config.yaml
num_hidden_layers: 17
hidden_size: 160
num_attention_heads: 4
num_key_value_heads: 4
head_dim: 64
intermediate_size: 640
vocab_size: 29849
hidden_act: "squared_relu"
norm: "rmsnorm"
norm_place: "pre"
norm_eps: 1e-05
positions: "rope"
rope_theta: 10000.0
rope_fraction: 1.0
qk_norm: true
attn_scale: 0.126
bias: "none"
tie_word_embeddings: false
parallel_block: false
extras: ["capped logits"]
init: "normal"
init_std_qkv: 0.0436
init_std_o: 0.0541
init_std_up: 0.0624
init_std_down: 0.0624
init_mimetic: 0.7
optimizer: "soap_variant"
learning_rate: 0.00932
weight_decay: 0.0
lr_head: 0.01
warmup_steps: 149
schedule: "wsd"
decay_fraction: 1.0
decay_shape: "linear"
final_lr_fraction: 0.0
batch_tokens: [65536, 131072, 262144]
max_seq_len: 1024
doc_mask: true
train_tokens: 531200000
max_steps: 3689
dataset: "wikipedia_en"
Each number is 500 + 50 x the weight over its row's rms, rounded and kept within 0 to 999. Layers, rows and columns count from 0. Numbers have three digits each. The size before them is the row's rms in percent of the matrix's.

# layer 11 MLP down, 160x640, rms 0.0623, rows 77-127, columns 384-511
094:476535435493542478458548434478551640495501435403471516482477537588511400459481586507510554434564528463569495394449469473598482516475389487409490554504450506533520545549551504455508509484524519505428558471413517436555458576474458593414586513476490451547528464555454583459481465565418517537477492450422575513572578412432485386507513531521366499566444510511509471506509457453529509527480
097:513592458584481478457534478431457476469475579502485469692500594547448527469414484550495569500580532457535508505449539491541482492428498499529429567455523438466467525478432557532545437607461509484491536511536542514455529518477480500561481466530522454545476546531458555506503506527508458551492471505414497436507522565547478538563540482428473478468469536508471528460539479556499474493465
099:548571477436489475429469496395507468552444465544478477546469458486532457568552528414464432459406446480417571507476532560540618479476506549511542399439479525554373472479525426463464567500427557524563513469627476511552396562430449393498533575515539455518502535495470500587548434519539537485531461518469388475455515488478456450460365488438410489474471544539656463501458524503500468509504
101:468476542444478510414496510521454549607466509441516541569496499465550499489510517508514431436559536469499438406503513520453570439568456495543491507514537501487459492467548503494566539602591498513560357537482463539431524581604546613607552494467471437376461342512465474473541483523505525416494426485470367499531545569664535492508483470517654550501532492558509542415460483419526482550515
100:563461537460477529558493473456384462557542442508589369477430451581525529559485491503557488440567554512554537557443489593561601508490480532535472500530514512513499474488488476566474510434549444505457606487509377473464497490498536540477446541467593484518481503506489535556458570460579477502547583616493478614536520397446564464639512459477534506526378426467493505596579418536550521506511
108:473639528502423489437534498525502478507518497503479512417520540541554426541505524516517493509433447637524480553540541467491386549390537405493554484568457487452476402524367468453432506578509440497509544574560484466489446537384502523491441494539451533562597510486431490508446477600415422506417475464441492494539542474565453578496397596495476511516502540465505487433436582565481499529481
103:475416552458500499503486463526487523398562453550442528434488543528413541532585446517488512481517463511482511585561512493553489541568463569494639426507502546542518436487426565536456514534556521561432446485476554497478553468501453536440557533504566523505474469535501483473568552483579473475528432485549490557490534525527501497554421422589563546475546436534532553488378503467458461544547
111:521442448555634531479464460503522551630481518494482578523547486471460511549493468469476495466602519472507547525461527462504558374521458557567476540483570603448553442389534484421562457536532475457525536560550476448525511398429467582559554528608578485505488515559541460426495439490535577474427448542485528484499616476470425399527520510544550402540483570506508534450458500441565524464607
102:514479562459496565402475472485539508500427412513533544488459448478460521434489518497519476470478524501507527486471411517456529526479512472534565502509501579508517464501487479533620444459473474357462448481574529468499483491455565514473480492362503471563448532516475511436487532595466475574470412496597538486584467565452407516498470530500473447527442511505587441614518439471452529512468
099:476478466385523479505534544566597440451463528471506462508491498533560527500527548490456434520425515445476496580466545511489421496467583427562451607466533475520488460522483511515479539428476574491439530504551442464469514498524554514510497507477544445424532492496447436508501452575536530566523498505428536477522508479504442608506592459571622565448474423534446479380510386443515553496500
102:474510486514500548464562568554550460548547326478442510479527582507454482475602467504512488482401521608414493475447560547508503551391538419540522391478499474544423510501612548472529513527481482492498552444472516552499505522507513484551592476575504504540473537457529563555441535423555520540556577545554443536450465500496625448496580577490493454525517473450447490384411502512500558384498
098:428575513421494396519511591511497512467589411583447439484447444486538498456488532482414424507525428470503431457507477491424557499476506450460455464473417539522586465364518472493503393461558452468443558568566519463590465500436430502517469495477488497604543489492474449500480487410566530523527456469497515519559519560423425573410503502484582481493458471458531452468530500432487532486488
093:550480504541471427547458567455591609552503474443490555444532537481599500504511500466547492498467458390520512472545451445558515390473465529483518384501520548549601587529516554410548523488440517481545443432449469518519494543480491553399465422586408456408474530344445461497469536498476527546523504589470492474499562505487575489428480545406434517666508540479482572543480437462495548537458
098:534492464431509511517564604550458628451527440420528491439482441490474554510527516500561379523478416484567443574569553480491486494439489524556535493541492504471509491503502423535562527489489447549356520568538523490462430441576404510377486480520429569456477467386462513534448478400434457432400459468604579488548516562492399551484470518636573605471481575467536503439449454553487490505469
102:481503588582476470457578473496475550438383506476453521470487512548445474498506489494511595530437500520462476558443513519497518466504561481607477542554505496483482460511550553421466522465521579562470555506552554498525491425471550550536515578563497541468461470527487522520574537461496592437473468530489384520541389557472522564531469557413542564552476451483424489463498422566485390475498
096:465479560540487556416484564414475464490417534508573542413492465438540506511494566522503462492448540461530562536636512574498507522523540438581442517457513449477572540553566469559480502435498471492475562448474396428546536488544488494518515508432451483491461493446524483555565574479474477510407403490434500514432569481547511476557590572432452492515477540486395457399598568503482486561488
100:470418499534417550598439541492402508507461445557446518520465496494601523549640555488510467486558581373459469530510475517566521522469501536519530569485485452477505501419446513423541505568514464580461393417510559527492508502448565547523461460556544521512508469451565616466563504543510556517550553465576503587470502419474442500441579489444514612520434427526515504437522487592527517471543
103:514544543500466516541459429557468498462482533589559520571401487513444516454429475465466479532525399563487570450533500466421567473594521505592529492474416407464414558462579564601522447441429467482533492442510514584598526520502487647455453382509481456536494513509447608466541555479525497497509492543509466457551487552470571445506440478520518500438506560483585524440504568450507356473496
099:508506507495550436445483462501523465367480520468512604571497428431565473465535517532491514570488485400493558522498523494455455473531543473618512523526495536446566471461470505568554526533471507485588506461485499483548538404482543437509520488492456530529367551369516517531555510469579462494557605420499527553562474509519534448525502366486552544518569506514486515486463533420527551557560
096:551569440480442587460456465525475510494509520499560487551489446444524509535433502483436443482419516531488429481482437468468452538490463455498460569569506499480429528430511441502575570552522542355453357476522551542627497562483476408518533551416537391473445522476544422437458513554489405603533504555461413482543528492509490481477529400549467431419549535482473457443540532492457457450537
101:544538423511501491543511449475535590472446538537481543441541524534474514511444462485498596421416450582499488538601539536558481494607567515448473463482535524519519470508509555520543490496459525579488426454499523498412484442405471495516562502519460577538432520463545516424504478528416500409496565451473504496533516475480498460542504543483469427528550543475432513393478552592530484511537
104:492583527553473487499559411542446479448463483464465457555534502468536513478457487538549513449511507558615375477540618490533485575502484395486560460560576476478461520459532473496503466470514522526633511507453338433504515459550441611570461499521360557504517473471458628521492499541531541446503498417519451410543447630422405519518505468414457480497408521562462406495496483417554477459458
104:570556488525484465564488585535422497459547482557526469441448554601516461504548521498508455514435479473552443475533614540464401524460468491534524508471515522489512536456415506454472523528461535528514503422536442540471533498557552555437495569510580533549453492436636522540502507513436465537536511507489509470510569407457411484423487459542527533584480477494499502481526536492511517420556
101:463512475407535394387439448526428507513474490453386513450439529477534478454512482538497464518497490517508487492511482384402394438454507471451541496533474447452415430475519528493446461471475535514440520533583595456372475564526497444429542518431509542438575523496553508424401583488485472497527524432449490499565497508514529563516506462543515512501507663543436455523497524522440583423433
102:504525487427536621519501474563480438541508420492478516546524527471508524525493475552541528392545542553485521554549469498462417464544548442481492532528519458559534516465487483508518470448431477446473504450529593444560498441462463450534613467556443465530427488539482432465441510460511477511498563423559487443441479524519595499525483516462419531469541553460424600514482482647517542422541
098:467530549541489446517497422445486480442507506518452384489442453445466532524454535540547494483545461572492496420588540494456504420576485447503464543513462550426593624547490550536545493502517478488467428530471387489440509424598468398542449636502492501394503532406525504511535470522540482565515380488474561518446530508546480522464452526468524439456494488559603572472495400474528619471505
095:445481442488487613480497524435579564453504431479570537520492557481517502487576449461490402547455470405576493579527456548465490408417569520522563474471489433496478483441532504513537519530486584484567455480461582449576490505453478487532534510545485509476422528487552526503433520516455484419504591474447461555478457540536401479528491507553493475488561474482572514505527567503471500524492
099:509510525578600539528426601413617436511554495477511480523609556515494489508482503518507389510538547437457481552534492516516578418572431510561556482353502544452445510523531484489540425563466508502503536461591501496482505534545520573652531441577485522389496456599541534538536532468464513506463431575558544522525497469540556432468537480525444457494705423475513466551562484476504434527498
111:554597449527477522515539471515515523469594491413456467501557532556539541484488429504526482417559522402475501480469564521445480481548457525454512490570526422517430501525564473496567435543531490511501636589508590495455581460469502527492500458538331525539404447562497558450594497504518475554537528524557493517565554462542497457483502542425571480486456492537572548517623427544561549449456
100:489432555484487530488505522509546460470595568517469449461512531564544634466555477492502499513513530543466504527432527487525510461541416554425564458474585473461466489569587473483501461476484541562595588441609478454473475516634575471442481487454546534506458474537529447527556538485609560508481512415565454448513438534567481492523645591460521459607418460531523570484482502483490560518450
100:495533433498544455541504515534515467484464579495534533527485439543503528498505539551485612486420516493500487449478466509537537557529441580442383462589451516560544491538469453447483407474452547531512515467455432505441572545492552514537486484503472465553438458539550485546435532518558446471379567510490407445473451508543482575344585523522593454503603528563585536588508557508501488435524
101:489558444555511447534469573556433485420528505543433465533471429409558523525543520504531501495471542484499473505474564512480410555419514487541468439543463449501438486559451486498475509552458472443497521445516533472529463446482476515421416539634539437554510541501496537536515501501585444400494462541548547487411448468484570488531531545477556536492528532472560495532495454605488477493559
101:492565514525586512430528490369570439419492507458553511514532493416477476481577455523445570511451532542556473477453471570435503417489568532403444475512502484446459558534458476525491499559539470479583531521375570468494538486509499432482505550472425465564470527408462581423554399532449439543543514456457530511453438497394446417431479381526410483479407514501397509464466591514481499467441
097:583570596495473447514531480521530458465437569448533544410394486429479483500321486521458429519466517525500501520505533496436403390525462439539531476499543439504479470534480466501442567497502484488581551513428423552549505519594574605540485475501574566556476544431466497533497570354464505527508514523471490477569486422590452500472445541520518497486500501513492477595483528447522383346573
101:528570503508587459446503491555496474424499498504432472552431520555437518539507443514474500528486514517468476504453595475440531432434481539522479458560536485434496540430419552457524387482486553453485538539543587566567468516493502581483514460532465476556534548475530466529490542478510438554576510452574460482507506584492552431421463471494444510495544473440469422442506530619446502526463
100:447497513535524521490489440356440466499651503461599591417578504512456541464551431493556510537540464643412482472505512594474482564468501554433532460468520517490512511542567508487526462471474514467517522557515492498585562445616529466500541525497435502481500472477415490470444490565422555472554499563516469488561467468486482395410479564368540503471488472467491537484550496353549533474498
099:423526519510437455400474503502524509379452550460560579567402529505482564476499578511467535536457601566485474472531465472500476522629444441524476509545537517489536456453419487528419490509512514562543448471483467534507515500535477395471537471547468558489603502547550479508481531495544542583454469460556491490569412546529529606484532552543543498527541462508487488474564445485566433536566
096:533404500553477574546530524475504609522454643520549511457449562594535461463473493479548625453454425510516458540478455425569494490456504544389540477516432543472504410506494433497560540447527544483644488485437487488514521427573527569489485571493518533500464472415476525488478514487456491559521418420602517484493493444542509413399524487487472583481427525513475422498610519493518498538514
097:536598595535421467536496456539512546486472463519528476439485432464473437498579480474499577502549433481501503462599525481436430560555590478431464494586570470501549468426457523452565520525518504434498468497478552521598478519578398484517491467584461525489487584459528632456487417474436491553536470502428497479533492414415509477509487514571476481395459530523401458528391521595511476518548
102:492555426579523547521486498561530510526421427485528497462515456515530532544508524474423487483516445487592489526534527506492432525474461460543573544470447538510556511516418473448472503532549497502552460485567534514591481444549488506566519523520446429419426457458516510512569473461534465517463519454501551463432448498407509544468536542494499512483578633482434467485440508542488488470527
097:573503521541494505425579412482471491498470499504514566445435528543446606474472463541453492437470473527527531532469523463430542507489460536368458489505435632517562521500444527511506542512526521420515525466553469422526529411461483422507517528531559538485468514605448517508411586520455488534448619427481486544575494471528516391517514499545412489465489523488502508497562472522487436431554
097:564434414529492469472495456536529453451582471519500532579481436526567475364500559502514434449501536548496372523480521457478484492510466473418425576498513485576401445483553522521551390485552486440536481506559383474533504370502501468528453387561495522499479508490437495498540432589582414463520434528507620516534402549425575478467575526556564394529588491544397472510570494448405414519448
104:465420450455465547535427511457546520520539483524490450544533428570526416496503469504489515532505522577452479592503466457525496454529514481436468549485488450551450424522498453514455539454477448555463435487439565507440511537463504471495463513447438480491539419473575511497479564436500495539511458469537461495518505492477499526481462480609546520558429450474432495518496453584516480518536
101:444525463460472499506509477468483560598442501546514483514440514522482487525501420481406540453474482531445458440434448407433462566494476497506544497494438567462463522506524484500541536467519489538550479470621532577438432531430489526379475521538490499517502489504424397420521486446648467475521427515540564543596586466552504503580555488516452500439424487484479501457533490417444447511507
102:491506477551502393390460499438486537569573499548486384502447478505569388472442471459480546477464431542522538459446478468553558487315547487475620462586417436439560466505584500551525355560504522488516487443502527498572525495482479465473526585450502427527480439466513473550526451502477459474596471509459486532541473464544586367443485470500477574455526556489485472442383489533537465488453
099:474564503507464533371536493501587445586521469495407519491528501452480494495510552447522424513518504624455454483537470462438481499427469518447523447340371497554504471504541543435551483510563446536547565401513537470379491469478517437461486564430452493507465422512480582512526514538453458444490482474374407493398507504375511504456520525502558486483466490482564513544539498518490511509467
106:541406471468540516552462438528520486482456445567502486549533463535574484518443567525520541547506497547456555523481477495525537512377539481565494514499566473566597603511527496513454522490520506495613444441382539500474463518358522521500452477612597522540486593471448422495573531486486574517462481482449492555416490492439503569570494481455435518530500442522483543548454444494521434543548
102:492553577517426457486549454529482464588403633466499490510495507491471500543466504539481445473360432449497463469570492564487460577494514512495431468440566506497589499655399551527598455495516530537508614516544545425436467528502573432470570564496525468576480436551488514527536467586521481503492410552493428490581492424463474486382502540498621488487540471499551465540616537444443499460395
099:581468529487476511510496400421498502494524474503427480497526471508539508510488503531546474474450430569498521465484483455530588499528481475505434565408459455486578510455446499482565576552413471504470536584493468458350488556510393486579506437545484485559507462590574485494543532332521543499493636459489520402499409519445484469514456559541522464507539534513454487502479525495459600537472
098:513510453529435521538535547488449524496505441440369487413514478496474522503480510511509436474485507500487430390479531546503516477546531497401456542564506537415515573557475482437577469531501498483554527478465483544417542518517540500520499477562474497584437459521563473563564468508597451485470436488557590469504521441536549540479455536459533481435565489556397531492472517477445510453488
103:532455584487407455507400527506456561572468511539547544467521495494526481533591425514480537451462462512554540458560407465529605522482537474545549470523519522514534603468490412554510401529421440470512593496509534531531507338570508445445560576423489464478520513495546509520435470443468466627448464459575500476476483559454491494477602491423473445509543517483425563602419479495462535429450